{"n_head": 5, "head_dim": 128, "vocab_size": 16384, "norm": "rmsnorm", "norm_eps": 1e-05, "rope_fraction": 1.0, "init": "normal", "init_std_qkv": 0.0141, "lr_mult_up": 0.96, "beta1": 0.95, "grad_clip": 1.0, "schedule": "wsd", "seq_len": 1024, "dataset": "wikipedia_en"}
Each number is 50 + 12 x the weight over its row's rms, rounded and kept within 0 to 99. Layers, rows and columns count from 0. The size before them is the row's rms in percent of the matrix's.

# layer 4 attention output (transposed), 640x640, rms 0.0576, rows 40-48,168-176,296-304,423-432,551-559, columns 0-127
094:33 49 35 38 45 42 71 39 63 46 44 48 45 53 61 52 43 38 68 24 42 41 48 50 50 29 58 53 52 49 43 46 37 38 62 75 45 79 58 30 68 39 56 62 73 48 62 37 53 60 80 65 55 45 63 32 56 58 52 58 30 48 30 47 58 46 54 57 68 54 49 46 37 49 33 46 69 46 63 48 34 58 55 59 59 47 40 71 56 75 27 70 57 67 62 62 54 56 84 51 42 59 48 40 54 45 65 32 64 66 46 53 47 57 31 49 43 66 46 42 54 53 58 51 40 63 59 55
092:25 49 44 78 54 64 50 40 53 40 39 55 57 64 59 50 67 31 55 35 54 50 41 52 48 59 35 70 25 41 38 50 64 37 44 76 34 42 48 44 35 74 51 51 63 54 50 48 40 76 58 45 45 46 54 56 47 68 22 48 53 49 55 52 63 54 77 45 43 67 47 27 63 40 55 41 65 67 46 44 44 29 64 40 75 42 57 69 61 63 48 52 61 75 60 26 54 29 63 41 46 54 60 50 54 33 39 50 41 59 56 51 39 51 61 30 54 54 50 60 60 44 62 56 66 51 73 45
092:35 72 30 54 49 34 50 50 71 61 52 38 42 36 43 44 39 32 60 53 56 38 58 68 31 71 63 36 57 73 36 50 53 22 38 42 49 69 51 39 69 36 37 58 57 39 61 43 55 55 48 50 56 51 54 50 45 59 66 32 37 61 68 56 56 52 39 62 69 55 49 40 50 29 44 37 47 42 69 55 53 57 45 49 38 48 43 49 35 50 75 44 58 55 59 52 41 44 68 63 41 68 30 51 39 49 67 53 61 64 50 39 64 43 56 61 42 57 59 60 58 56 59 46 62 33 51 43
092:38 36 48 39 38 48 55 56 41 85 56 52 54 28 57 51 49 64 39 55 70 46 43 50 44 51 37 61 53 49 54 49 69 46 62 31 41 43 63 37 44 35 37 62 59 35 52 51 52 66 43 67 68 42 38 73 67 63 26 40 61 63 62 46 42 15 57 60 34 57 50 57 56 73 49 45 40 68 64 61 28 34 46 56 62 40 36 36 78 52 61 61 35 70 44 50 55 56 39 28 52 68 38 54 46 59 59 40 47 36 60 52 54 39 60 44 39 81 57 64 22 63 58 61 47 43 56 55
090:58 57 62 48 29 43 18 55 66 57 71 29 44 74 57 44 49 66 51 35 76 38 38 32 50 53 59 36 48 43 52 60 41 24 33 43 34 42 49 48 53 48 22 70 60 67 51 54 63 49 55 44 53 48 25 44 62 39 29 57 44 57 53 57 60 37 49 42 36 45 60 50 44 77 51 48 57 54 52 44 64 18 83 48 51 41 58 30 50 27 37 33 47 74 53 29 29 44 59 54 45 46 51 36 52 46 37 44 55 26 70 28 41 70 61 42 54 55 52 55 54 31 34 62 48 37 56 49
094:52 53 63 58 30 60 43 68 46 55 49 56 48 55 58 60 61 35 53 59 48 45 47 56 36 55 54 60 40 49 50 47 52 59 57 43 52 35 57 37 51 46 34 53 51 52 65 48 27 47 55 50 55 46 38 57 45 71 72 41 48 63 55 68 36 66 75 52 37 68 61 46 50 57 50 44 55 60 51 47 59 52 53 28 49 52 38 37 41 42 39 56 30 51 57 51 40 59 62 40 49 44 46 63 38 45 36 65 36 58 28 40 68 62 67 57 50 71 43 43 51 38 50 28 44 49 48 54
095:49 60 41 46 37 58 65 69 49 61 48 36 44 65 43 38 39 67 37 50 41 66 51 54 67 38 46 41 63 44 45 55 43 50 50 25 64 47 49 53 56 43 35 38 49 39 56 46 61 21 58 43 59 40 63 47 56 78 47 46 64 36 51 49 62 53 43 72 59 27 42 56 55 49 69 59 46 58 27 36 35 55 57 50 47 41 61 41 56 45 38 40 50 77 63 50 45 76 53 54 54 62 46 43 42 54 58 46 58 50 67 32 61 51 63 49 47 49 80 67 38 68 42 34 63 40 57 61
096:50 47 43 52 51 52 56 44 48 58 53 49 39 44 63 45 55 41 68 61 50 40 61 68 56 72 56 67 53 66 57 46 57 46 61 55 45 35 29 32 24 68 52 43 36 57 49 41 32 49 47 61 36 58 27 58 49 28 34 57 46 46 67 38 53 41 25 59 56 33 37 64 42 70 63 41 47 79 88 61 36 71 28 44 61 36 43 55 45 58 37 63 36 53 35 40 31 56 54 50 42 60 45 50 63 42 52 47 41 53 52 49 63 70 55 55 43 74 27 56 44 44 63 50 69 38 39 55
100:54 45 35 49 41 56 70 60 37 64 53 46 63 40 60 59 55 41 58 66 59 56 63 24 54 51 72 47 42 54 58 49 53 65 41 47 46 36 45 20 45 52 51 41 45 47 34 44 39 39 69 38 56 60 37 43 62 57 45 37 50 43 47 79 51 34 38 45 59 53 38 44 52 56 64 51 52 47 44 65 49 35 44 39 49 37 43 77 61 64 71 35 55 34 31 43 47 36 55 60 61 66 56 52 81 50 42 57 39 63 58 53 77 63 50 56 47 46 48 49 42 46 37 52 68 37 41 59
093:52 44 54 56 45 49 63 55 43 59 72 39 60 56 61 43 64 57 63 51 38 81 37 28 44 74 53 49 36 16 36 42 33 39 59 55 41 51 52 76 42 66 69 45 46 60 67 26 53 57 35 51 58 52 89 69 58 43 71 24 65 61 55 41 63 35 72 32 33 26 68 58 48 60 51 54 54 61 47 46 55 34 55 54 34 56 41 41 64 49 31 53 25 57 37 53 41 64 21 42 41 66 69 31 36 49 60 37 74 65 45 59 64 33 54 51 64 56 66 25 34 45 47 61 55 31 36 34
100:46 35 55 34 46 67 68 50 50 20 48 40 32 24 59 53 49 63 56 49 35 35 66 57 53 28 43 48 29 53 52 36 50 58 64 44 45 34 83 49 35 82 56 51 53 64 47 64 34 48 53 63 34 43 52 52 58 55 58 54 39 66 55 50 74 58 31 51 70 47 55 48 56 52 18 66 56 57 53 50 56 62 51 44 61 61 43 63 42 71 46 46 47 54 71 18 54 36 43 46 68 43 59 43 48 57 63 59 38 59 35 40 44 45 57 42 37 63 61 20 43 47 43 69 40 64 43 60
090:44 79 69 48 47 56 40 47 30 62 56 36 54 58 57 49 36 54 55 58 48 59 48 44 48 55 30 44 62 52 45 46 29 43 42 52 43 64 54 59 62 43 51 65 43 52 43 34 54 41 71 77 75 43 58 46 39 33 57 42 31 51 60 46 45 51 53 35 37 55 64 59 61 80 57 49 51 60 52 53 61 63 45 32 37 19 37 43 68 24 37 56 39 54 55 41 49 39 62 67 46 58 48 61 55 43 42 46 62 34 46 59 50 46 71 55 45 45 39 41 50 55 51 53 41 62 61 59
096:45 38 65 56 42 57 51 39 37 56 53 49 38 43 55 51 43 61 51 68 35 47 30 46 66 46 40 40 43 53 29 60 48 49 42 73 40 43 40 37 65 74 40 55 35 25 54 37 41 46 45 58 42 48 57 50 64 39 55 30 45 50 50 41 47 45 36 53 56 46 48 47 67 52 50 60 58 32 51 50 61 41 23 46 53 46 64 42 40 34 48 43 62 47 55 43 36 58 48 75 73 31 58 33 57 56 57 44 53 51 51 73 48 54 64 72 52 51 62 32 63 40 23 45 38 52 44 41
100:64 46 61 25 37 51 47 33 53 36 42 65 66 48 42 62 58 46 44 44 22 32 55 18 54 43 50 64 56 49 52 70 47 55 48 54 41 53 54 59 62 42 59 40 52 55 58 45 42 66 42 56 62 48 26 60 66 57 47 35 56 61 54 61 48 58 73 51 52 53 60 48 49 42 60 50 49 50 51 58 58 59 50 44 48 29 50 64 49 52 42 48 71 45 58 28 52 38 49 38 64 41 45 43 34 52 62 59 47 45 49 63 37 49 38 63 37 39 53 58 31 57 48 58 40 56 36 51
097:58 42 43 61 65 44 45 60 47 48 39 04 61 47 51 57 56 57 31 46 54 62 52 40 25 68 37 45 55 48 43 66 66 55 68 40 31 61 40 46 59 33 29 37 54 25 45 60 66 53 50 79 54 59 34 48 45 58 40 39 60 42 51 34 63 42 35 53 72 44 45 48 48 46 69 52 43 61 58 50 59 44 35 58 46 54 47 67 62 63 54 53 32 64 47 74 57 41 70 44 33 56 63 57 43 55 44 63 53 85 35 61 62 59 42 51 29 39 58 62 40 44 36 48 53 32 43 60
103:64 44 59 54 60 55 59 38 33 53 46 41 34 60 36 37 45 43 50 63 52 50 69 43 52 51 48 67 32 53 57 15 46 50 63 36 49 30 56 30 47 68 32 49 44 42 69 62 44 33 53 52 41 38 53 43 60 66 42 29 62 51 47 68 41 44 22 64 63 54 47 52 47 63 58 47 64 47 43 64 57 32 56 44 61 53 61 54 46 39 41 56 58 51 46 54 56 61 44 44 53 68 49 37 36 60 57 39 59 61 50 53 62 42 55 65 53 63 67 35 50 74 51 60 43 57 39 26
095:20 45 43 56 62 35 28 40 42 52 61 32 48 47 47 45 67 51 66 40 70 54 73 43 55 54 63 51 76 70 59 59 69 59 53 38 61 47 46 34 52 45 34 40 29 31 40 53 64 51 46 55 62 33 48 42 51 41 57 52 42 48 58 38 38 63 51 38 47 66 37 59 49 39 53 56 63 43 44 58 70 48 57 64 46 44 68 60 38 59 41 56 36 48 50 32 47 57 50 25 47 60 57 58 56 44 47 67 58 44 49 70 42 55 60 41 35 42 38 43 57 46 49 46 39 62 77 55
096:47 50 52 72 45 50 48 42 56 23 44 59 48 43 55 26 38 56 54 57 43 49 59 60 45 45 62 64 49 33 47 45 39 41 70 53 41 38 59 53 41 87 55 52 65 47 44 50 65 49 56 62 62 37 58 36 63 49 51 38 50 51 63 41 50 61 45 43 12 41 38 53 70 58 33 72 74 51 43 38 62 53 48 53 51 61 40 47 44 53 50 55 57 43 41 70 39 36 57 51 54 63 51 52 58 36 37 46 47 24 43 27 59 54 50 24 35 43 44 47 58 62 41 45 52 56 44 56
094:56 46 40 56 42 53 59 41 48 30 70 43 57 41 56 39 51 69 50 36 41 59 59 46 45 40 56 49 30 40 40 28 55 47 53 55 13 33 47 47 43 86 68 24 60 51 63 59 62 22 41 28 39 28 47 46 52 57 60 50 65 55 67 61 31 58 58 51 39 08 21 61 45 52 48 47 32 51 45 70 48 41 49 73 48 51 36 49 56 77 52 45 43 52 41 67 51 77 21 66 48 61 63 50 46 30 43 67 68 29 43 50 51 48 47 63 50 47 51 49 41 50 31 41 53 33 42 38
098:47 66 49 42 47 56 48 60 54 48 23 36 48 56 47 57 45 43 49 66 53 44 60 63 78 43 63 40 29 42 39 51 69 37 49 48 45 38 45 54 42 58 46 36 39 30 67 44 56 31 58 60 42 44 52 61 36 48 56 26 52 48 67 46 39 62 68 46 36 27 28 40 72 34 29 44 49 45 37 38 48 45 43 62 40 40 56 51 45 51 50 44 76 38 51 40 42 61 40 39 52 53 55 40 48 55 45 39 43 63 38 76 55 45 39 48 33 38 40 57 60 56 18 38 57 35 44 21
101:43 61 66 71 58 37 58 44 58 22 31 57 53 45 50 41 63 60 50 60 46 70 53 60 52 54 38 68 59 29 51 17 25 60 43 60 59 45 63 63 41 44 55 40 43 61 46 64 63 67 31 55 67 37 65 62 53 46 58 30 63 68 63 41 44 72 46 53 26 29 44 66 54 52 58 58 42 45 56 29 43 51 61 53 43 29 31 52 56 46 48 43 48 41 41 45 51 64 28 48 80 54 46 42 74 53 44 44 26 37 80 56 50 46 81 43 45 65 59 39 45 54 59 44 31 55 58 52
106:66 38 41 27 63 38 52 75 70 21 58 23 53 61 34 42 53 48 44 47 48 36 48 68 56 61 51 26 64 45 79 51 48 42 51 81 50 70 20 62 52 61 41 54 68 72 54 47 57 52 72 61 61 89 44 55 38 32 53 63 43 47 45 48 49 51 56 50 35 50 62 54 60 41 65 49 49 38 63 52 52 70 51 51 75 44 51 47 49 28 65 47 67 54 53 45 46 35 48 69 30 60 58 48 44 55 39 46 58 45 69 45 35 51 53 51 22 45 61 62 35 54 38 45 28 53 32 30
104:45 45 31 50 67 41 57 51 44 32 56 58 59 37 42 39 68 52 72 48 41 52 51 43 71 39 70 46 59 63 46 42 43 60 42 70 45 47 53 72 66 50 50 49 63 39 37 50 25 75 52 70 46 24 58 41 61 70 63 42 58 31 38 49 46 62 78 41 62 36 60 62 38 59 61 63 43 45 66 57 75 42 46 55 33 53 41 51 52 51 46 46 62 58 58 71 50 46 35 35 47 39 41 50 39 50 65 58 32 53 59 66 28 32 45 42 47 40 62 57 53 64 58 53 58 46 68 58
102:40 33 39 81 54 50 55 54 49 50 47 70 55 60 44 39 49 38 45 35 47 39 64 72 59 63 57 29 56 42 47 37 42 47 43 60 47 62 42 68 66 64 53 60 45 44 31 45 47 64 49 32 44 60 57 63 60 41 48 60 63 49 59 43 56 49 65 43 53 54 58 62 67 61 45 76 50 44 48 47 48 41 55 61 63 51 35 54 66 57 51 49 25 37 60 62 65 74 44 55 56 46 41 65 76 39 49 49 49 51 48 53 64 80 46 42 46 56 50 51 44 68 29 42 60 62 56 33
095:35 43 44 59 54 50 58 42 28 53 57 52 47 42 68 35 53 75 57 55 26 37 53 45 27 65 48 47 43 28 57 36 53 56 68 51 64 38 46 61 53 19 41 64 30 42 36 40 50 47 49 46 51 52 41 51 55 49 39 71 65 38 46 47 49 44 41 61 49 64 53 58 41 61 42 46 50 52 77 54 56 51 52 49 57 57 40 46 66 55 50 44 68 49 44 77 30 74 69 58 44 49 62 54 46 59 26 21 43 52 52 65 74 30 43 60 56 58 53 48 42 64 48 66 56 39 63 47
100:39 52 39 68 55 48 55 44 34 73 50 44 62 63 62 41 66 55 47 34 64 74 33 52 74 50 58 41 54 36 58 66 38 49 51 54 58 50 65 61 80 60 60 45 55 60 36 76 44 54 40 38 36 39 63 29 58 52 63 26 35 45 41 35 47 60 64 45 48 53 72 45 63 62 42 44 55 50 47 62 50 57 43 57 54 80 77 59 35 55 46 34 51 56 71 35 51 45 26 44 59 66 57 42 72 65 45 50 56 49 54 55 49 33 56 47 61 54 38 42 50 64 55 48 35 66 41 73
096:42 61 55 42 71 41 47 40 58 45 60 75 31 39 50 49 28 25 50 55 47 48 50 57 60 35 40 55 36 31 49 44 29 40 37 52 50 48 67 53 47 30 48 52 36 55 44 40 65 56 58 68 58 54 53 66 53 56 32 47 40 51 14 47 53 62 38 52 37 68 58 33 55 51 36 54 51 42 46 41 44 70 43 53 41 57 64 69 39 50 50 26 29 47 49 37 47 57 48 39 41 59 54 52 43 32 61 66 58 56 51 40 62 64 35 38 47 43 52 50 62 60 27 55 46 50 40 52
103:52 47 62 51 47 59 52 48 46 49 55 50 29 48 39 62 56 66 68 51 49 58 46 56 56 36 35 70 72 43 72 64 47 43 73 29 65 40 44 42 29 36 58 65 65 53 47 65 53 47 44 61 46 64 51 51 68 46 75 46 43 65 47 53 42 59 50 54 25 62 53 61 38 50 50 32 71 72 32 47 53 44 58 50 38 39 52 68 62 20 29 57 49 55 63 55 55 31 53 42 54 53 46 46 47 53 69 52 47 69 59 48 55 68 68 45 68 63 66 42 34 56 36 30 54 43 33 55
106:29 63 51 51 66 60 46 58 41 60 49 45 48 48 42 49 37 59 57 57 50 38 82 53 62 59 12 45 66 47 59 58 58 71 49 42 63 39 51 43 41 28 33 70 53 39 31 52 40 52 42 60 63 58 49 49 41 64 41 44 46 52 46 34 25 65 35 48 44 49 82 59 47 43 58 42 50 54 65 49 39 50 40 37 51 64 45 43 32 53 62 51 65 49 55 24 46 43 50 48 53 23 47 56 52 64 48 54 28 48 57 31 27 64 14 38 51 48 34 56 49 52 49 46 66 48 65 56
103:32 52 34 37 56 24 30 56 51 35 60 42 56 52 36 46 61 67 55 71 51 50 55 31 67 57 50 48 60 49 45 38 26 37 67 45 60 55 48 40 68 25 34 68 45 63 48 51 55 59 50 53 42 49 40 55 64 58 52 36 45 45 38 46 44 62 26 63 49 47 42 59 44 70 49 56 39 73 58 43 47 43 55 35 54 71 44 31 53 40 40 58 37 42 15 81 50 53 42 75 52 49 52 57 51 60 52 42 41 45 72 55 46 54 59 56 39 43 62 43 34 53 58 60 39 48 52 46
107:72 39 19 17 66 55 57 32 52 55 58 54 61 56 63 69 38 31 52 52 45 54 51 33 70 59 58 36 43 21 38 59 62 52 49 52 79 36 42 49 56 45 64 37 57 36 38 41 44 44 41 51 55 30 38 63 60 60 39 71 53 74 45 47 86 61 55 67 59 65 60 49 26 46 55 54 62 51 56 64 35 64 41 56 59 56 59 63 33 32 47 47 69 44 71 47 41 36 42 57 36 40 52 51 50 36 61 53 51 51 45 52 49 64 41 58 70 41 37 54 52 41 68 44 56 43 47 80
106:50 60 50 56 60 52 60 42 60 56 52 54 45 52 56 54 40 46 41 44 49 61 75 38 57 52 62 50 32 60 47 52 44 68 25 34 66 44 41 47 36 39 74 50 44 57 23 56 70 66 39 34 38 35 34 38 34 68 65 51 35 52 68 52 53 52 69 33 62 46 37 59 57 23 30 59 51 43 44 45 66 67 36 62 34 56 44 44 34 46 29 46 62 50 66 40 44 56 59 49 65 34 59 46 34 37 62 63 56 67 50 45 84 39 32 52 54 59 62 48 74 38 56 56 70 55 59 70
106:40 54 44 51 44 31 55 43 61 56 49 61 64 47 49 57 41 49 39 61 62 40 38 53 51 61 46 48 56 57 31 56 34 41 75 45 58 46 35 47 38 49 76 38 29 51 63 69 68 45 43 65 30 64 54 67 29 65 35 56 46 66 69 46 52 64 34 67 66 53 51 51 48 20 39 36 55 65 38 47 25 46 35 47 37 31 52 29 56 58 50 49 27 35 45 58 36 42 57 55 47 56 67 39 65 42 56 39 54 70 32 54 83 24 58 47 44 34 44 52 53 35 70 40 45 52 35 60
121:53 66 62 44 76 40 58 50 28 49 57 55 49 44 51 50 62 61 62 62 50 60 37 41 44 20 47 62 50 37 50 50 57 52 40 49 64 49 46 48 45 67 55 56 49 45 54 57 67 54 64 45 68 49 69 38 46 49 34 43 41 47 30 43 27 55 56 75 64 65 36 58 17 47 59 54 36 68 33 60 49 46 71 55 34 47 82 37 37 62 62 40 64 64 49 40 56 40 39 34 51 48 45 36 50 65 57 45 61 50 57 44 63 27 39 39 56 43 38 44 54 49 66 59 43 43 59 68
105:52 50 44 43 55 51 46 68 45 49 36 61 76 56 34 45 43 38 36 39 65 50 50 44 58 44 53 45 61 50 53 59 51 46 44 66 38 49 40 60 40 50 49 53 53 56 45 34 52 67 59 34 46 56 47 63 32 28 40 60 52 56 36 42 56 34 58 44 25 23 74 29 56 58 58 46 57 20 40 53 45 41 26 61 53 57 72 51 37 31 48 70 32 54 50 59 27 29 47 36 40 40 49 39 44 48 35 52 63 38 34 50 49 43 42 31 34 55 39 57 50 41 51 53 33 44 28 66
108:67 29 57 37 55 49 50 62 53 32 48 58 48 29 30 66 54 50 50 60 50 36 51 52 37 27 44 39 36 36 59 32 50 54 25 35 39 61 58 63 48 40 57 60 36 37 60 38 60 58 47 53 05 58 43 46 47 47 38 53 58 58 38 52 44 62 67 52 39 61 34 32 67 30 58 59 49 38 52 37 53 54 45 56 52 34 48 51 63 38 50 49 51 40 31 74 67 30 55 45 35 36 48 57 42 32 54 55 51 77 43 21 61 74 52 39 55 47 53 61 62 60 55 57 51 21 53 53
102:53 53 43 22 76 60 22 62 66 15 44 31 49 51 57 64 62 45 54 39 52 48 42 63 47 44 36 48 48 77 69 44 70 49 18 58 54 48 46 58 53 48 45 37 46 57 65 57 47 32 62 49 34 64 63 68 37 34 58 65 47 42 50 49 55 63 44 40 57 48 57 61 58 42 46 54 30 35 47 54 47 51 44 34 47 40 27 48 37 50 45 40 53 63 53 56 39 43 36 51 52 18 59 40 47 71 40 43 54 54 62 67 51 51 50 53 49 52 45 37 25 34 38 51 52 44 56 64
101:36 32 51 45 54 52 49 42 53 58 43 38 67 35 47 51 50 44 37 60 53 56 43 32 68 56 59 35 62 44 43 57 41 66 57 40 35 45 45 75 43 53 35 36 42 29 43 65 56 39 59 41 52 41 37 58 58 55 50 53 62 53 50 70 47 48 56 62 34 55 52 51 39 47 43 45 44 35 69 73 53 44 47 47 32 63 48 61 41 54 65 50 52 46 47 49 44 59 28 44 61 17 48 40 48 49 53 60 64 52 54 55 47 54 76 25 50 41 41 66 63 47 53 50 48 43 45 51
102:59 48 54 53 50 51 50 41 41 53 25 57 56 49 34 63 45 62 52 42 78 53 28 61 57 72 55 53 57 75 60 55 50 40 58 50 57 46 50 59 61 33 59 43 32 50 33 69 53 39 46 27 50 78 54 53 57 28 37 32 50 73 52 49 58 35 54 49 46 45 61 43 62 62 60 69 41 29 30 59 60 64 30 48 26 47 50 57 43 45 59 66 34 38 13 56 50 45 89 38 50 54 40 60 41 47 26 43 57 55 47 40 67 32 79 46 55 33 54 71 37 33 55 56 62 31 55 55
100:64 59 64 23 58 42 55 61 50 64 57 48 51 47 57 59 42 66 40 60 41 54 70 36 65 49 64 48 75 73 67 50 40 67 26 34 50 57 37 69 57 52 58 39 63 65 37 51 54 30 58 38 36 49 43 41 59 33 36 57 56 58 48 41 56 37 57 49 49 50 53 49 34 30 67 46 52 45 53 39 56 66 37 45 22 53 42 52 58 52 62 51 44 71 50 70 60 53 55 58 60 46 55 61 45 69 43 36 51 61 56 35 49 41 49 44 83 69 52 42 67 50 55 37 44 58 40 75
107:48 40 59 61 51 57 36 80 46 72 32 67 32 62 42 51 57 46 55 36 60 37 41 51 40 46 47 21 69 28 47 57 52 69 63 27 59 43 40 55 51 64 52 40 40 60 45 50 43 72 38 40 34 52 44 40 56 44 40 60 58 44 67 59 38 49 59 58 53 50 43 74 45 67 48 46 29 38 64 44 37 32 60 33 76 56 67 53 60 42 50 61 34 38 54 56 55 38 40 34 34 55 66 51 49 54 32 29 44 43 63 40 43 60 45 45 54 41 36 28 48 57 42 50 42 60 46 57
100:55 52 42 63 60 47 42 40 55 40 44 28 52 57 56 53 53 45 61 44 58 47 37 39 47 38 44 68 43 32 44 64 56 59 50 59 63 49 51 54 47 36 68 44 58 80 25 67 33 19 59 47 53 51 62 38 45 54 55 51 67 48 39 45 46 79 46 43 64 54 47 35 28 36 59 58 51 62 38 50 59 60 78 67 48 57 58 69 34 49 42 54 50 29 54 57 68 57 22 58 26 42 67 56 52 76 47 27 44 48 53 53 35 70 36 24 56 47 41 57 59 61 55 53 70 59 58 64
105:38 42 41 66 48 63 56 39 55 43 45 59 40 39 68 49 52 45 60 68 47 68 66 73 42 53 39 51 60 47 52 55 68 48 54 54 43 37 38 50 66 43 30 68 37 54 42 40 47 47 55 29 63 51 76 43 32 33 70 44 54 42 37 46 44 48 64 39 53 61 34 39 57 55 71 53 32 53 62 48 47 66 50 56 59 54 52 53 51 39 53 57 49 60 55 41 64 63 53 49 33 64 51 60 59 59 43 34 73 40 56 56 56 54 42 58 46 58 44 82 51 75 50 46 29 49 35 57
105:46 54 38 56 38 51 43 68 66 48 41 46 33 45 32 61 54 52 40 46 52 39 60 68 54 49 57 30 61 68 53 49 45 27 64 47 51 36 49 42 41 49 81 47 48 42 64 49 30 41 29 44 48 62 53 59 68 37 60 56 44 41 48 38 73 33 27 56 41 21 34 52 53 39 38 49 38 47 46 59 51 67 23 61 41 48 62 61 61 61 33 50 48 68 42 55 61 46 54 53 35 59 65 49 75 62 48 42 57 17 59 48 31 56 51 58 49 45 51 37 38 61 44 63 61 44 44 33
101:62 47 69 36 36 52 29 39 33 47 75 58 60 36 62 44 85 51 43 40 67 37 47 46 37 52 57 24 52 57 48 72 57 57 40 53 44 49 43 56 41 54 58 39 60 48 45 66 54 67 39 61 56 34 47 32 53 45 49 52 22 62 60 47 16 71 53 39 62 70 57 49 55 47 34 49 47 44 59 54 60 56 44 69 53 49 40 59 25 45 65 45 37 49 35 44 48 51 57 56 82 37 42 71 53 45 72 80 40 57 48 57 55 56 48 54 69 47 62 55 63 26 60 41 34 69 57 68
105:68 56 55 56 43 51 54 55 47 57 49 49 43 46 67 29 61 33 52 56 51 59 43 27 42 38 29 60 36 45 56 61 44 46 54 80 22 66 54 49 46 31 30 44 67 44 52 54 65 45 68 47 76 48 60 59 47 53 49 44 67 35 25 56 44 52 80 45 53 50 74 61 57 50 51 56 69 47 54 25 43 36 51 44 23 57 55 66 59 70 70 44 55 58 46 50 53 36 27 34 49 62 53 64 40 54 60 42 62 60 53 45 43 48 39 30 40 62 68 36 54 45 27 33 57 58 37 50
# layer 4 attention value, 128x640, rms 0.0258, rows 40-48, columns 0-127
099:54 59 61 54 63 60 62 43 68 48 56 64 50 43 38 64 50 51 50 49 45 62 63 34 62 42 58 51 63 39 63 39 38 46 53 53 40 61 42 42 43 53 40 48 57 63 51 28 31 65 56 62 59 38 33 47 38 60 51 47 51 60 47 66 54 72 47 23 61 24 40 45 57 40 48 50 47 55 46 54 27 52 68 47 34 43 51 59 57 51 39 48 74 49 57 62 57 62 07 51 44 69 55 46 54 39 63 71 54 37 41 52 44 31 59 62 44 77 43 41 70 62 50 63 37 45 43 50
098:58 48 50 55 62 35 45 37 75 36 46 38 56 37 27 50 45 35 62 25 44 43 57 67 60 48 30 39 47 28 55 37 73 46 41 55 38 70 68 62 54 53 71 26 66 45 58 25 34 42 42 70 73 55 42 59 45 70 45 58 74 63 57 39 58 75 52 44 38 62 67 49 50 38 53 56 39 59 43 62 43 28 44 39 42 43 69 33 32 64 52 29 50 40 71 45 55 60 24 45 59 45 42 38 56 44 43 54 63 47 51 57 40 49 60 54 47 42 52 49 58 40 54 37 39 46 62 48
105:49 70 42 46 39 53 45 67 44 49 42 60 37 47 60 74 64 53 24 46 56 67 62 39 38 48 69 60 41 60 43 43 52 77 67 41 60 38 55 51 29 53 39 63 44 61 25 59 40 82 47 43 69 48 48 35 35 33 64 43 61 50 59 56 33 54 36 42 58 56 62 49 63 39 48 40 51 43 46 35 76 82 43 50 31 50 20 51 57 52 56 52 52 45 43 41 38 54 51 58 55 65 40 42 61 40 53 57 40 59 76 65 44 55 53 52 42 47 62 67 44 53 52 60 40 44 59 51
099:49 61 30 44 38 59 37 54 40 56 52 45 76 48 17 51 43 51 40 55 34 62 37 55 62 65 51 64 54 57 40 44 50 59 61 65 47 50 54 54 48 62 40 27 54 34 58 25 44 39 32 49 49 49 41 64 63 70 60 54 62 49 59 54 45 46 40 50 51 46 57 51 49 69 60 29 40 60 61 63 42 25 20 26 66 51 47 54 42 67 74 26 36 52 55 52 62 31 64 47 47 54 61 57 46 61 50 53 40 51 57 63 44 38 56 37 53 62 39 60 40 27 53 47 32 56 32 36
100:55 54 44 37 40 37 49 72 50 50 60 38 45 48 61 52 60 63 48 62 39 37 48 37 41 68 41 48 49 59 65 51 35 28 62 44 68 44 33 47 52 36 66 36 59 50 36 73 45 72 50 51 51 45 44 58 52 54 49 40 44 53 60 61 33 48 44 31 47 47 50 42 39 76 43 53 55 39 56 57 65 72 62 73 47 48 45 56 59 51 50 44 51 65 79 51 51 70 34 59 30 39 67 60 29 43 38 67 37 56 47 46 37 31 30 46 41 53 42 55 22 56 33 44 45 44 38 60
099:50 38 46 50 52 65 34 44 55 40 27 62 45 58 27 38 54 55 43 48 51 62 52 51 49 67 51 65 65 47 50 53 45 48 33 39 35 69 52 60 68 45 37 66 39 75 47 63 32 65 50 51 50 31 38 71 28 62 58 74 63 51 42 57 48 57 65 46 47 54 63 49 57 51 48 45 52 42 61 42 44 64 56 47 52 59 33 50 54 63 52 58 32 32 72 51 62 44 33 38 38 55 41 68 49 43 52 52 63 42 56 53 53 39 45 60 28 64 55 65 50 38 32 45 55 44 54 58
099:36 37 49 57 35 51 62 44 62 59 47 70 30 57 51 48 43 55 63 61 34 66 65 48 58 34 48 60 63 34 49 41 34 64 55 44 54 57 45 53 53 31 68 38 40 71 50 47 48 39 47 60 44 63 61 70 58 47 57 36 61 36 59 63 51 47 37 56 61 45 43 70 21 53 53 45 50 52 58 65 50 35 52 74 33 51 56 61 54 50 48 69 34 70 51 47 52 51 51 44 55 53 61 61 66 61 53 64 45 52 67 56 19 58 45 75 60 52 38 42 70 61 57 39 78 46 42 45
104:35 63 54 42 50 40 71 40 61 55 40 56 44 54 59 29 60 55 70 65 46 67 71 26 42 34 55 32 63 61 35 31 62 63 41 48 46 40 36 53 55 44 43 49 59 53 52 55 23 71 34 48 33 39 49 34 42 25 58 55 41 51 61 67 48 62 53 55 42 58 37 51 50 50 46 40 54 50 47 70 29 46 60 65 61 28 57 45 40 30 35 49 49 47 62 33 37 58 51 56 45 57 36 39 78 59 66 30 41 56 60 70 54 63 41 55 50 48 55 31 33 54 48 60 61 39 60 43
100:72 67 15 61 45 39 47 44 55 41 63 67 31 53 57 54 43 46 51 59 54 47 44 55 66 54 56 32 43 47 46 47 27 64 60 62 38 48 24 58 41 45 67 53 54 48 58 50 67 46 47 68 57 41 80 51 52 74 24 41 46 52 41 56 64 82 56 54 56 43 38 54 32 43 35 41 43 39 34 59 38 41 58 52 36 49 64 65 57 59 64 53 64 46 38 32 54 51 55 52 41 35 46 35 54 53 44 67 48 47 59 28 55 75 47 50 49 61 43 68 73 66 39 51 65 58 24 57